Weights of a small GPT-style language model, trained from scratch on English Wikipedia: vocabulary 3176.
Each number is 200 + 30 x the weight over its row's rms, rounded and kept within 0 to 999. Layers, rows and columns count from 0. The size before them is the row's rms in percent of the matrix's.

# o: layer 11 attention output (transposed), 224x224, rms 0.261, rows 5-11,36-43,68-75,100-107,132-139,164-171,196-203, columns 112-223
# v: layer 11 attention value, 32x224, rms 0.156, rows 5-11, columns 112-223
o36,103,192,235,251,231,235,194,169,238,189,201,220,167,173,219,233,156,162,183,234,215,221,233,254,229,258,219,270,236,178,226,200,208,209,207,209,238,184,203,206,172,197,229,189,198,209,178,217,209,191,166,206,202,207,217,206,245,160,229,196,168,218,194,181,202,217,251,222,240,171,202,252,227,200,213,255,224,164,182,229,169,162,246,264,230,202,205,168,263,211,233,205,121,246,192,185,201,159,207,177,235,229,228,212,165,209,222,251,180,160,215,232,175
o68,107,224,228,208,208,187,164,208,203,163,208,227,193,149,243,257,156,158,149,239,183,196,225,201,233,282,219,257,230,182,192,188,202,182,197,221,213,193,205,210,183,172,173,151,248,182,174,231,159,184,202,195,236,185,275,167,201,193,222,174,212,208,206,188,142,190,205,202,197,171,248,240,253,140,222,197,220,174,183,228,180,213,233,242,185,227,226,221,225,247,226,200,116,262,212,212,181,178,228,209,237,223,165,211,175,233,198,181,221,189,185,235,151
o100,132,231,202,180,217,161,139,196,207,167,228,239,193,165,201,292,174,178,142,233,195,220,204,228,245,297,188,239,218,182,191,203,208,190,175,218,173,179,214,210,185,192,196,153,209,205,209,259,159,203,211,191,239,202,263,157,198,174,203,193,221,219,241,232,169,209,200,211,190,187,259,224,232,169,248,194,204,196,226,184,162,231,239,171,198,225,250,190,217,242,181,181,115,259,199,176,210,198,220,209,232,235,178,188,188,210,209,188,269,192,203,200,186
o132,083,233,211,203,183,199,212,184,240,209,184,240,184,202,196,164,235,221,163,223,167,257,185,195,262,212,189,209,242,204,169,167,199,181,189,175,276,196,196,206,198,173,216,155,195,236,182,210,195,217,179,158,161,197,191,215,185,194,200,204,221,187,229,181,199,178,280,220,224,196,188,191,183,201,142,276,229,192,197,188,192,146,229,269,244,147,174,165,272,196,208,174,197,223,190,228,239,205,205,220,229,176,166,229,154,257,212,231,193,184,173,213,203
o164,074,187,201,227,214,231,233,233,248,201,209,244,154,232,248,181,209,194,230,230,188,180,231,213,229,235,267,252,236,196,171,168,234,190,205,222,233,183,237,193,161,195,183,199,169,248,195,213,205,240,204,251,209,157,186,258,221,193,257,175,175,205,224,224,197,172,191,199,185,184,188,193,181,217,214,183,172,195,208,209,217,203,199,224,207,171,204,229,234,186,218,190,174,211,228,231,178,135,200,244,254,205,221,205,193,182,207,229,173,176,182,191,221
o196,102,202,240,238,254,240,198,198,180,195,220,221,203,183,175,192,235,210,218,178,233,198,211,213,261,211,248,163,218,210,234,195,214,196,180,195,196,225,122,162,229,185,194,210,171,157,173,190,179,238,181,186,217,254,202,229,255,224,193,193,196,167,245,151,219,175,205,167,188,234,217,242,222,229,191,216,181,170,218,166,158,189,221,253,180,168,180,259,228,287,181,181,213,186,212,178,240,227,212,230,169,215,249,206,230,157,172,218,229,196,242,216,225
v5,102,205,211,211,176,204,226,147,239,199,190,188,224,253,187,214,203,226,220,229,202,195,207,213,164,184,198,200,167,199,229,232,214,214,177,173,218,201,194,186,212,194,181,256,181,225,173,206,183,219,152,247,224,226,172,204,157,188,169,189,209,200,211,192,190,202,233,265,241,202,211,179,169,155,205,185,194,187,213,220,206,223,243,156,155,208,237,137,250,183,218,212,159,191,143,157,190,213,171,182,227,148,216,236,212,180,221,239,153,218,208,221,222
o5,082,275,240,215,209,214,191,165,212,217,250,221,199,228,278,180,219,179,274,207,207,204,198,237,178,234,178,214,207,210,160,199,211,228,185,194,233,229,215,169,173,232,198,203,192,216,160,207,213,233,213,209,185,166,221,177,147,179,210,136,243,213,210,180,219,217,221,228,233,169,191,191,131,177,208,276,136,172,210,124,179,136,247,212,193,229,177,187,271,238,188,257,216,244,163,293,180,234,228,180,216,160,219,182,168,175,194,222,234,188,247,183,174
o37,115,200,220,228,178,193,195,138,172,112,195,158,200,220,219,200,243,177,171,242,249,189,209,185,171,169,218,247,160,264,161,263,171,181,138,158,216,148,159,159,182,188,197,230,214,216,212,235,203,223,209,221,241,236,168,178,182,221,188,180,232,196,191,172,208,194,200,243,195,190,207,219,208,175,195,242,146,170,182,190,211,224,233,210,179,219,213,139,301,163,188,202,170,194,178,193,212,215,195,202,172,155,193,191,191,231,191,252,140,194,205,209,205
o69,114,201,206,232,209,202,187,161,180,134,191,193,246,246,214,179,255,181,161,222,251,218,222,202,199,208,237,205,146,239,180,277,166,175,132,217,239,220,171,218,233,193,201,185,172,209,219,207,222,238,205,196,230,242,199,173,181,168,163,184,159,191,256,182,249,212,202,211,210,185,181,241,201,198,203,195,183,194,188,196,194,233,210,189,152,214,225,146,289,200,208,207,182,191,203,133,201,273,219,220,204,180,164,236,178,207,211,223,150,179,224,171,186
o101,130,197,205,252,197,217,193,196,184,151,178,209,241,232,210,185,241,194,171,223,220,212,236,188,219,209,288,191,156,225,161,262,165,197,123,210,248,200,176,213,246,206,229,180,140,201,207,225,248,237,201,192,249,250,195,162,154,170,180,242,142,184,258,199,254,227,191,202,210,180,197,229,179,208,206,158,172,217,196,225,191,239,213,159,171,232,227,121,236,196,167,220,186,188,211,209,203,263,208,231,188,191,168,255,188,196,213,212,173,179,205,170,188
o133,091,189,232,225,196,192,188,229,176,236,217,144,139,199,207,213,221,200,181,220,170,197,203,222,181,132,212,175,192,165,147,220,224,230,215,238,160,181,251,178,199,173,178,219,223,221,170,216,191,244,172,226,182,268,142,212,247,200,239,224,181,175,180,191,174,207,186,180,158,253,226,160,184,213,231,146,156,186,169,179,168,229,160,230,162,226,210,206,227,171,192,228,176,191,163,133,163,188,218,268,184,168,194,179,167,166,219,248,229,160,185,211,191
o165,078,255,232,194,230,226,202,158,200,119,154,208,171,184,215,252,227,209,224,197,233,186,238,197,204,185,191,221,193,213,157,207,175,225,164,185,174,131,211,170,181,160,169,188,211,265,188,231,182,211,176,202,205,188,141,193,204,222,201,138,233,175,161,200,213,209,228,237,167,220,193,191,204,207,185,234,127,164,176,187,206,212,194,245,219,231,180,190,201,128,173,210,207,188,184,246,215,168,177,217,205,146,217,163,187,221,181,219,169,229,163,226,208
o197,082,228,221,214,187,233,215,216,258,244,174,205,214,203,190,235,163,210,257,175,228,199,189,177,219,206,194,199,233,210,231,221,212,182,218,212,188,198,240,176,159,249,239,240,192,220,204,220,225,168,222,254,182,198,181,173,182,187,183,175,252,171,179,196,187,195,182,255,194,116,215,198,164,222,252,246,228,205,176,208,237,205,191,225,226,163,210,209,230,197,184,251,216,209,206,245,202,170,226,203,185,203,179,209,170,207,254,188,232,125,166,196,178
v6,097,184,182,158,186,139,189,173,158,186,196,207,209,196,193,230,194,219,165,164,241,216,215,228,161,228,185,173,183,244,226,188,168,180,189,156,202,196,178,232,166,149,235,194,201,215,170,197,197,203,170,224,225,190,203,187,204,197,184,168,218,257,214,160,160,169,243,139,186,245,197,174,226,218,178,222,208,154,169,221,255,179,186,232,139,202,207,234,130,193,211,184,193,219,176,216,211,211,217,166,199,198,179,253,212,227,180,188,193,186,189,193,199
o6,081,245,192,228,213,204,179,167,152,204,262,219,188,181,201,173,180,187,199,186,240,189,195,186,218,253,181,194,207,217,223,218,180,200,196,228,253,230,171,191,204,201,187,189,176,256,179,176,160,230,191,203,203,178,173,135,211,213,170,140,239,215,236,179,214,226,209,222,151,204,192,192,190,227,214,219,186,169,119,235,238,65,159,221,194,199,191,256,182,179,217,198,168,210,156,206,223,200,167,233,239,219,257,266,201,206,187,219,211,181,165,192,224
o38,114,250,147,181,176,207,134,145,126,178,232,144,183,173,240,166,199,201,174,228,215,223,209,238,151,164,173,180,161,181,219,190,171,227,160,119,173,230,219,242,171,178,214,201,187,197,185,213,218,193,236,195,211,210,153,146,187,161,219,191,194,249,209,196,160,195,192,170,170,225,244,220,199,231,203,234,221,173,197,178,231,147,166,192,134,193,209,217,157,164,195,259,236,181,172,231,207,211,246,186,206,194,234,232,179,202,209,217,157,191,180,177,248
o70,098,219,216,194,195,225,175,196,132,197,180,131,180,225,225,174,190,166,147,213,184,248,211,230,134,179,190,215,158,204,169,174,145,185,198,132,210,219,220,249,211,173,177,181,197,258,185,199,199,249,254,213,250,219,168,199,253,201,250,224,216,217,221,200,154,173,194,195,170,231,261,192,205,205,229,162,186,158,162,177,184,180,163,185,131,195,204,253,217,210,180,253,223,170,176,234,193,229,256,155,204,189,227,207,193,228,213,217,182,223,168,148,227
o102,136,231,214,182,218,208,191,211,167,215,179,143,176,229,237,204,216,132,171,178,184,229,210,214,122,180,189,234,169,229,189,203,131,186,210,161,208,205,227,195,208,181,185,194,177,246,213,174,228,236,247,223,213,199,180,192,246,201,245,186,225,200,194,202,160,188,211,198,194,227,229,208,213,204,224,152,186,144,182,205,205,198,172,202,134,199,203,254,194,235,186,249,195,147,163,207,189,260,246,171,204,189,232,181,208,200,221,248,199,231,160,132,223
o134,086,244,235,198,188,253,202,191,189,156,222,199,211,154,216,197,181,157,196,187,238,198,179,166,192,133,176,222,176,207,189,220,292,197,256,189,176,197,181,196,161,188,189,203,211,160,220,201,201,202,187,182,159,167,219,210,199,195,171,128,217,230,203,223,217,175,231,217,212,154,180,203,200,219,235,162,198,176,203,190,166,158,171,203,206,204,237,191,247,167,208,177,196,203,204,186,222,179,156,210,218,186,239,209,215,165,153,208,185,148,234,215,211
o166,076,225,180,197,209,268,152,125,180,164,172,212,222,167,218,192,222,202,150,215,224,209,220,192,206,170,180,223,186,184,233,207,195,242,190,148,210,227,181,257,160,187,164,175,230,217,191,206,207,208,222,177,176,182,185,151,146,188,148,197,221,233,265,139,189,217,187,159,161,172,218,181,183,246,193,245,213,197,186,182,231,113,155,232,162,199,215,215,217,182,177,218,215,208,190,244,228,181,199,243,217,189,215,201,202,230,208,228,169,170,155,207,244
o198,099,167,198,228,172,211,172,178,220,196,158,219,148,209,190,253,206,285,189,187,191,158,252,216,185,235,191,222,195,185,257,227,232,241,238,202,229,203,197,188,187,184,185,188,175,194,255,204,235,204,211,279,272,161,214,207,175,240,150,184,175,222,170,230,202,186,226,193,203,190,192,131,231,182,158,270,207,212,171,227,204,218,218,199,182,212,233,180,180,181,161,200,171,227,207,247,178,176,168,156,168,219,194,179,187,209,219,178,211,217,215,218,196
v7,101,244,215,207,199,129,187,201,217,212,179,232,214,172,222,256,199,222,215,233,226,213,210,207,195,195,194,224,182,186,263,217,196,188,202,220,180,220,224,185,199,195,250,220,205,157,189,207,160,188,210,157,181,163,212,169,208,122,210,229,183,164,182,146,189,160,168,257,252,175,164,159,177,191,227,223,193,192,234,182,210,172,254,215,232,178,152,241,218,172,173,189,207,211,247,166,223,186,197,214,258,190,146,202,214,256,177,208,168,230,193,198,225
o7,088,227,146,184,205,157,271,184,205,202,187,223,227,184,224,202,179,190,218,228,198,223,221,191,187,214,232,196,134,171,194,200,174,190,158,234,202,178,173,200,192,167,222,238,193,205,191,160,212,205,224,152,234,222,225,186,193,226,140,247,202,217,126,198,211,190,233,211,215,241,208,205,203,192,181,180,207,220,211,172,210,193,235,177,201,205,211,273,208,177,191,215,161,206,221,166,234,191,177,218,263,175,216,238,244,179,206,246,191,188,244,193,239
o39,103,180,146,215,179,216,174,169,176,176,166,235,216,205,229,213,172,239,200,194,209,173,276,224,172,203,238,237,163,210,263,199,200,192,163,203,241,181,176,247,240,160,221,213,186,218,189,188,171,205,208,130,229,197,161,150,204,153,170,237,241,222,160,143,196,181,271,181,258,226,181,182,180,205,220,230,212,186,189,199,218,175,263,239,188,155,232,240,221,188,230,177,235,192,199,135,220,201,141,223,214,166,129,256,208,215,190,193,204,205,176,211,198
o71,105,170,151,220,205,186,144,199,169,185,161,228,226,223,236,221,158,244,221,193,255,169,278,179,162,217,227,214,209,199,233,189,200,179,212,199,257,169,199,212,234,149,236,201,195,199,176,211,164,195,192,160,237,203,199,199,192,170,182,201,238,207,179,133,218,130,250,213,222,194,184,182,135,197,209,151,210,202,202,172,167,192,217,211,149,161,215,245,180,163,227,165,247,182,209,198,217,210,160,229,220,220,148,260,193,220,155,206,237,206,191,201,225
o103,126,172,170,221,210,187,143,181,169,171,158,215,245,214,239,220,209,229,227,176,231,184,281,145,171,190,207,196,197,186,244,193,219,192,220,211,240,180,214,194,234,141,214,179,239,213,195,191,157,198,197,144,214,190,201,203,190,164,201,188,264,190,170,136,246,126,233,210,211,212,168,216,136,204,204,153,212,207,194,165,160,180,209,204,195,138,219,233,193,176,227,170,246,206,218,195,199,198,186,193,210,206,148,231,226,219,153,185,251,202,180,220,219
o135,093,188,260,167,178,221,239,184,224,188,144,171,208,200,200,212,181,218,150,225,166,218,190,223,268,194,276,148,197,253,170,154,236,165,170,200,187,199,206,253,199,180,206,157,193,226,205,221,179,253,143,163,200,131,196,204,207,222,186,192,229,182,208,198,173,222,225,167,223,210,190,237,189,178,158,259,201,193,201,207,176,227,199,191,247,182,194,153,188,221,200,202,210,201,224,168,252,257,165,166,229,247,216,185,212,143,230,159,190,189,186,199,211
o167,080,215,179,187,183,232,245,158,191,187,167,204,215,188,218,203,206,210,219,184,160,209,180,239,192,238,213,222,182,215,253,172,186,232,166,231,219,175,215,255,203,151,207,218,212,245,194,170,195,201,238,131,231,227,220,188,178,210,168,252,214,188,173,190,166,210,231,174,244,237,208,215,211,205,237,239,164,179,199,209,235,216,248,172,175,226,200,240,214,224,182,155,200,221,209,179,228,172,146,216,203,172,213,188,219,215,166,207,185,227,184,202,156
o199,091,208,185,190,184,199,215,195,187,245,194,198,180,184,224,167,262,183,195,224,252,243,231,202,236,194,151,267,195,207,199,246,151,170,230,198,229,208,177,196,193,240,206,224,214,207,173,172,246,164,225,174,136,172,260,199,199,177,200,207,200,204,148,230,201,231,175,202,213,185,204,187,197,220,191,208,140,212,227,196,246,195,183,234,243,176,195,171,214,203,195,218,196,203,236,224,194,174,219,167,183,181,193,163,205,233,224,187,178,208,234,167,201
v8,101,159,214,159,227,245,182,209,263,193,176,231,170,189,256,181,213,240,153,227,182,209,214,252,207,127,203,140,232,225,240,193,247,197,155,225,228,170,221,205,223,177,175,257,196,179,204,189,211,200,164,169,118,174,181,256,202,212,223,151,196,215,214,236,191,148,170,206,197,215,224,218,229,231,222,241,213,163,151,182,197,194,168,184,214,222,190,220,233,220,208,204,229,163,160,196,200,188,162,158,271,205,175,239,197,192,209,205,203,225,256,251,209
o8,085,184,207,146,227,196,181,234,228,175,161,248,249,219,153,184,230,216,190,243,186,144,199,186,219,191,207,136,224,181,207,212,181,213,156,226,193,223,240,211,217,155,200,225,219,211,179,216,205,222,152,184,132,221,209,200,195,187,201,221,200,210,195,282,171,168,235,212,206,239,269,191,194,202,211,143,151,220,238,164,219,198,212,97,155,207,169,231,170,206,208,149,200,172,164,189,237,179,188,193,202,197,172,205,196,228,198,207,243,235,197,198,193
o40,114,172,188,192,157,227,147,180,230,191,190,203,172,212,236,217,201,219,220,215,171,212,145,249,157,199,217,131,211,173,201,222,192,214,208,182,218,160,183,191,198,174,177,183,197,221,236,203,217,220,141,130,179,224,176,235,166,213,190,185,182,219,210,207,167,189,204,212,251,181,217,211,182,232,233,223,186,172,172,209,223,150,205,213,179,157,239,213,212,191,222,175,189,201,161,178,173,199,163,219,205,231,160,252,236,209,210,195,210,214,257,175,260
o72,105,161,160,202,184,237,141,158,193,211,186,207,184,198,223,206,223,193,194,202,153,217,128,241,148,163,194,146,203,143,182,194,168,208,199,202,230,164,193,203,184,192,187,236,185,226,236,214,250,225,218,154,175,230,138,229,222,226,142,186,155,200,247,217,176,183,174,212,211,189,201,210,201,218,233,218,162,197,167,219,181,166,180,216,285,157,260,191,194,206,202,191,195,201,166,240,166,213,170,217,221,219,122,248,219,182,211,157,165,239,237,204,252
o104,143,164,152,187,212,192,155,140,180,208,191,238,185,191,214,198,204,173,184,193,149,251,131,220,145,164,177,139,190,176,195,224,165,190,198,202,222,179,217,225,188,187,179,215,153,220,249,226,257,209,228,164,161,237,110,230,186,239,168,218,173,202,230,253,166,164,166,227,216,204,213,225,167,234,232,186,135,203,187,226,181,181,194,158,289,168,252,157,147,206,177,185,173,206,208,197,213,252,167,219,220,177,148,205,185,168,203,190,202,224,225,192,233
o136,094,214,211,235,197,211,213,269,255,165,185,196,226,203,178,200,204,201,252,222,183,166,231,174,184,250,204,223,239,185,122,197,212,247,204,161,233,198,195,200,209,192,220,208,216,196,173,214,197,199,243,190,188,242,242,169,188,153,227,190,206,194,153,285,184,199,216,220,164,264,184,172,171,180,210,146,185,194,236,192,189,230,187,135,217,153,199,249,199,231,219,166,234,207,219,220,201,224,203,197,222,171,162,199,232,205,197,176,171,236,207,158,230
o168,070,232,206,238,199,188,151,197,219,190,186,208,209,223,186,205,202,227,237,217,192,220,209,228,186,197,231,186,227,205,178,217,179,247,214,154,227,184,153,205,188,155,188,192,228,222,196,190,151,183,159,180,182,215,235,217,220,178,197,181,205,204,151,246,171,234,247,168,268,176,189,179,180,152,216,217,207,124,176,196,213,164,178,196,143,197,190,265,202,178,222,152,208,183,178,292,164,215,221,223,177,200,187,232,216,225,204,244,182,227,227,192,228
o200,111,235,234,161,211,231,192,179,225,232,189,211,188,197,192,215,245,221,208,223,212,219,179,172,248,192,191,202,172,241,191,239,157,194,155,220,178,193,264,203,207,173,161,198,274,176,222,193,221,210,204,154,190,214,128,224,162,170,199,174,188,187,229,207,164,155,219,200,184,220,204,217,193,220,213,171,185,155,210,196,224,247,234,194,227,237,218,161,190,267,185,244,284,216,194,194,199,164,157,184,208,173,193,149,200,205,229,193,242,180,230,237,180
v9,108,174,197,231,197,218,230,198,251,178,215,185,270,229,197,194,154,170,205,138,213,132,208,188,239,204,188,192,216,244,215,229,192,153,165,157,192,222,217,234,217,206,208,165,192,200,194,180,193,146,214,164,159,231,242,155,188,174,231,184,256,203,241,188,147,140,182,210,208,153,190,196,235,201,206,187,211,213,143,217,187,212,170,183,160,191,244,238,192,221,179,182,274,148,225,185,198,207,208,121,187,224,188,234,232,205,139,166,197,185,182,206,219
o9,076,199,208,208,176,225,151,176,236,222,203,194,206,189,190,199,161,220,214,150,185,187,206,140,278,212,160,274,181,231,219,198,208,187,115,184,193,192,168,184,211,217,230,205,176,214,205,210,177,213,163,216,178,211,223,205,141,226,248,185,250,212,225,228,199,195,216,192,216,226,172,184,179,231,210,217,154,152,130,181,211,168,236,212,199,181,202,240,252,222,239,218,220,133,171,199,192,182,235,208,245,185,188,166,175,191,231,167,156,272,183,180,203
o41,119,196,216,183,217,226,231,252,212,188,204,208,238,224,222,216,187,178,212,170,190,152,226,162,244,240,186,163,182,149,199,248,207,199,162,192,190,218,147,224,236,167,162,169,169,212,189,196,193,165,165,171,152,259,228,199,165,160,228,246,265,189,222,175,143,176,225,195,222,241,224,148,230,242,214,173,179,239,209,177,192,198,176,196,179,192,256,152,211,180,173,216,228,175,230,170,230,205,196,161,277,207,189,165,188,226,210,186,193,160,165,140,228
o73,113,218,238,172,188,220,235,199,191,200,187,206,225,202,214,233,189,155,192,180,147,195,193,227,226,253,168,195,193,182,185,247,197,179,207,225,181,205,181,220,217,160,132,167,146,165,205,202,169,196,208,168,198,244,228,176,210,166,263,222,228,197,225,211,156,162,236,198,248,196,251,196,230,219,243,167,194,209,187,159,143,212,149,198,197,199,246,166,191,191,184,227,236,158,250,149,227,203,191,161,212,184,185,171,199,243,200,190,152,190,187,175,216
o105,130,235,269,198,180,218,199,191,201,201,176,226,192,185,209,222,199,158,170,179,161,196,195,194,237,223,149,191,201,207,187,253,209,145,214,215,165,193,202,193,214,171,124,151,168,176,196,205,166,189,194,189,206,228,206,197,216,187,257,196,249,241,226,191,164,174,202,186,290,165,254,213,239,190,192,206,210,190,200,159,143,206,162,197,216,187,237,204,226,222,225,225,266,177,250,180,234,193,186,167,210,191,192,202,186,260,185,192,158,196,207,180,216
o137,101,194,156,143,164,231,224,218,202,198,162,193,211,162,209,193,209,184,240,216,202,168,182,180,217,153,223,156,195,222,165,161,189,180,180,195,229,220,226,177,221,191,196,168,170,198,120,180,160,226,191,194,169,237,151,228,207,188,161,224,236,200,160,146,242,230,207,246,192,207,196,199,211,232,175,202,191,191,224,197,215,188,166,194,186,160,262,177,225,147,154,202,162,230,234,211,211,253,152,198,189,213,184,249,164,211,248,225,256,192,191,154,251
o169,078,174,211,192,204,220,217,228,209,202,212,180,163,220,259,221,180,155,234,165,220,149,228,182,227,205,203,217,155,145,227,241,215,159,170,189,171,236,155,152,204,230,230,160,183,241,180,180,207,199,173,168,136,252,246,212,144,179,187,248,234,184,192,259,168,167,157,184,202,222,183,149,205,181,265,207,181,194,198,167,235,215,230,199,181,204,239,209,161,184,234,238,198,187,223,225,249,164,174,214,254,202,192,214,174,196,213,186,216,146,162,151,254
o201,095,202,166,200,175,244,245,168,199,222,254,190,190,147,224,246,213,200,199,165,204,149,178,214,233,224,154,182,170,205,247,210,173,181,194,226,206,230,210,236,232,230,180,207,180,230,172,196,208,172,192,200,193,163,213,206,198,194,212,243,278,206,161,213,259,195,170,161,200,154,189,161,231,206,181,211,215,180,214,193,255,193,195,199,194,183,216,149,222,138,210,199,123,222,218,169,200,202,152,196,210,201,226,204,161,218,180,191,189,235,168,234,202
v10,098,197,222,215,192,223,228,174,235,184,198,165,195,237,177,182,163,227,190,208,214,175,225,192,232,177,148,266,287,244,185,274,207,189,178,236,235,230,185,201,206,149,218,229,182,172,231,209,147,180,214,196,185,122,229,243,210,145,205,225,206,151,185,220,209,238,189,247,160,151,250,208,211,173,218,198,193,190,240,235,262,258,176,215,194,220,276,196,151,208,179,191,162,212,198,188,203,186,221,204,202,205,193,221,219,161,200,201,206,208,225,217,220
o10,086,218,122,156,222,196,179,175,195,202,224,199,215,227,129,186,176,252,194,183,215,183,237,171,223,241,168,177,151,236,225,236,198,184,148,188,180,206,180,166,274,195,179,197,171,201,200,220,134,221,153,193,170,176,175,181,213,181,207,196,186,180,201,231,213,162,192,200,209,213,233,196,184,225,173,202,173,172,215,143,188,215,201,238,157,275,226,179,166,196,214,217,150,229,220,204,211,190,155,197,235,213,249,216,238,168,217,194,233,152,184,251,179
o42,105,240,198,217,179,210,190,180,191,175,218,188,227,226,168,189,210,224,203,238,161,160,197,159,218,161,161,235,217,185,173,206,240,218,177,233,188,214,237,206,194,227,183,243,199,207,203,128,198,234,233,177,159,124,229,170,171,165,181,145,218,183,197,209,212,230,190,215,179,211,222,175,189,170,178,248,169,160,250,225,225,190,203,224,208,234,249,211,248,226,217,225,207,192,208,227,148,209,204,188,174,171,181,239,216,190,221,227,208,172,238,177,181
o74,102,184,230,192,174,223,151,169,187,164,188,202,218,181,192,198,246,252,159,243,179,164,172,197,202,154,184,231,198,209,196,219,251,190,186,208,192,168,223,186,173,235,190,204,176,202,220,180,229,222,224,185,179,131,250,196,196,154,195,179,225,150,193,173,213,198,194,251,181,221,229,169,181,203,166,157,174,186,267,284,237,208,218,222,239,239,227,164,230,191,274,274,211,188,193,211,162,190,212,186,165,199,164,227,240,184,208,244,191,233,177,182,195
o106,122,194,241,209,178,210,170,180,203,157,196,176,189,206,180,198,214,245,161,221,199,164,181,230,197,195,164,237,214,229,199,243,233,166,163,232,164,143,211,210,209,229,206,173,151,202,256,185,215,226,217,161,203,150,223,215,184,170,220,230,238,132,190,206,226,192,196,247,197,224,257,198,179,231,213,148,197,191,272,267,223,214,234,234,211,205,183,148,221,173,225,260,210,198,208,194,178,195,208,184,168,231,186,213,234,203,181,219,210,238,179,202,185
o138,096,216,221,208,202,198,208,229,208,261,242,195,207,223,191,231,220,201,248,155,177,237,187,202,218,174,135,229,251,157,222,190,168,209,182,196,230,219,213,251,228,252,178,216,213,217,230,142,213,152,185,207,133,220,254,186,173,177,212,208,186,188,221,205,195,188,184,215,246,182,204,199,186,185,195,162,166,168,191,129,165,206,196,193,164,170,171,240,259,219,231,193,198,214,177,192,181,224,211,213,173,207,168,221,184,216,193,179,178,257,225,213,225
o170,077,196,165,208,254,192,243,219,201,182,131,209,246,241,149,217,201,220,202,194,195,167,224,165,238,202,190,234,258,143,189,190,189,218,176,201,184,250,275,218,221,236,201,266,174,227,243,181,166,209,202,192,193,175,188,236,164,183,136,195,172,169,222,247,220,190,193,170,221,180,225,183,204,165,198,254,186,183,229,179,193,209,218,185,186,253,215,220,185,230,231,197,186,206,229,309,192,260,207,157,221,195,196,201,193,168,214,188,271,188,243,187,196
o202,099,153,198,189,193,201,246,259,189,229,197,230,178,228,167,173,177,153,267,201,173,215,227,225,244,201,210,155,204,205,200,190,165,216,243,196,214,232,236,222,224,172,171,201,237,252,160,170,162,172,200,171,191,179,123,170,214,250,244,252,187,231,222,197,171,169,199,183,202,163,238,218,178,230,166,251,181,180,257,209,180,228,197,262,207,153,190,189,191,202,194,177,170,258,204,204,219,162,208,248,213,180,191,225,206,234,215,212,257,198,168,200,192
v11,096,205,213,202,262,272,220,176,227,183,185,209,220,188,205,196,224,216,216,170,248,172,209,179,162,179,225,144,187,218,174,206,224,192,204,174,186,220,199,226,211,189,207,190,209,176,230,162,125,190,221,228,202,160,170,215,174,170,185,165,195,196,259,208,212,204,249,156,235,178,196,191,195,266,201,212,188,164,201,181,187,181,232,191,194,280,227,212,193,211,217,208,203,164,266,198,232,248,206,230,199,202,189,222,164,182,184,173,136,168,191,201,225
o11,075,184,218,166,185,226,213,163,224,213,188,237,142,179,227,220,228,174,223,153,205,228,196,179,200,220,239,151,124,227,202,197,209,229,201,236,188,187,248,208,183,155,195,158,174,264,261,158,194,166,167,156,220,163,202,183,173,156,166,198,201,186,175,241,183,189,211,181,189,168,243,193,204,193,186,183,191,225,227,145,153,191,225,178,214,248,214,179,144,265,226,248,169,188,280,240,228,194,168,173,236,198,197,197,212,194,204,175,207,182,179,214,179
o43,105,172,223,171,233,236,252,195,252,257,203,210,206,142,235,223,205,149,207,203,221,190,182,168,181,188,174,190,147,194,162,202,198,194,203,200,227,138,237,193,242,162,182,144,202,191,229,199,194,225,190,222,182,215,229,223,207,168,201,165,174,213,237,246,207,207,236,199,168,200,206,184,208,264,167,149,203,206,258,202,189,259,219,185,166,225,235,218,159,185,201,213,225,169,288,203,213,240,187,164,217,193,229,229,169,238,207,146,189,141,224,242,270
o75,098,231,230,219,186,221,212,168,231,235,274,179,200,177,249,222,183,124,230,184,225,173,166,210,177,190,192,196,166,219,191,227,206,182,207,172,203,154,219,216,173,197,177,151,202,180,217,214,243,190,221,222,175,217,189,213,243,164,235,161,215,222,221,157,163,213,214,158,210,226,179,209,210,252,203,235,172,215,204,180,180,220,235,228,205,219,300,184,221,193,198,225,194,197,201,137,210,272,188,221,208,188,274,220,170,206,227,196,209,182,205,239,261
o107,125,224,234,226,176,223,201,175,244,204,237,185,205,169,240,232,214,123,206,206,209,166,160,171,178,186,221,234,181,209,193,248,184,198,233,165,194,203,222,218,173,223,181,179,213,207,194,183,220,222,226,205,175,181,254,219,245,189,230,156,220,204,180,167,164,246,227,168,199,181,171,208,210,235,205,227,175,210,192,176,187,224,207,238,221,216,289,223,245,188,236,242,200,181,202,150,194,255,214,210,171,183,237,241,187,204,199,183,173,213,194,238,243
o139,092,160,202,204,219,265,244,160,213,204,178,195,243,192,162,237,173,192,204,258,196,196,197,169,183,238,195,192,170,205,149,148,151,158,179,191,219,172,194,222,228,249,215,155,222,183,157,176,194,210,199,252,245,190,174,208,208,262,223,208,213,179,162,211,219,175,208,200,174,217,183,170,153,203,121,192,156,222,222,198,210,220,180,178,205,190,218,164,188,165,206,204,206,201,253,184,226,205,191,208,211,246,156,204,184,228,154,175,220,135,200,208,221
o171,080,170,177,191,204,255,201,161,208,232,200,169,198,180,230,227,208,196,224,197,222,254,186,176,187,221,171,181,160,201,221,184,200,193,194,150,216,164,193,180,217,182,238,219,168,241,221,176,248,191,162,198,217,218,192,187,231,189,198,188,158,204,215,240,191,203,190,232,210,243,213,216,196,240,162,270,222,211,212,238,186,202,198,217,198,198,188,219,175,229,255,241,245,204,226,235,190,233,199,138,218,238,240,204,218,279,241,188,169,134,242,213,204
o203,095,197,189,211,212,208,155,223,232,192,176,151,193,206,165,182,196,217,166,251,191,214,182,261,222,246,239,119,187,191,171,190,201,184,170,188,204,258,199,179,236,188,183,155,183,174,249,180,220,212,192,207,183,197,209,186,202,203,225,177,223,219,202,241,172,200,207,177,220,197,187,266,169,213,222,196,208,173,173,208,124,250,173,96,192,234,184,218,208,183,125,182,153,190,259,179,238,190,175,213,236,168,140,193,204,176,206,200,168,225,190,231,212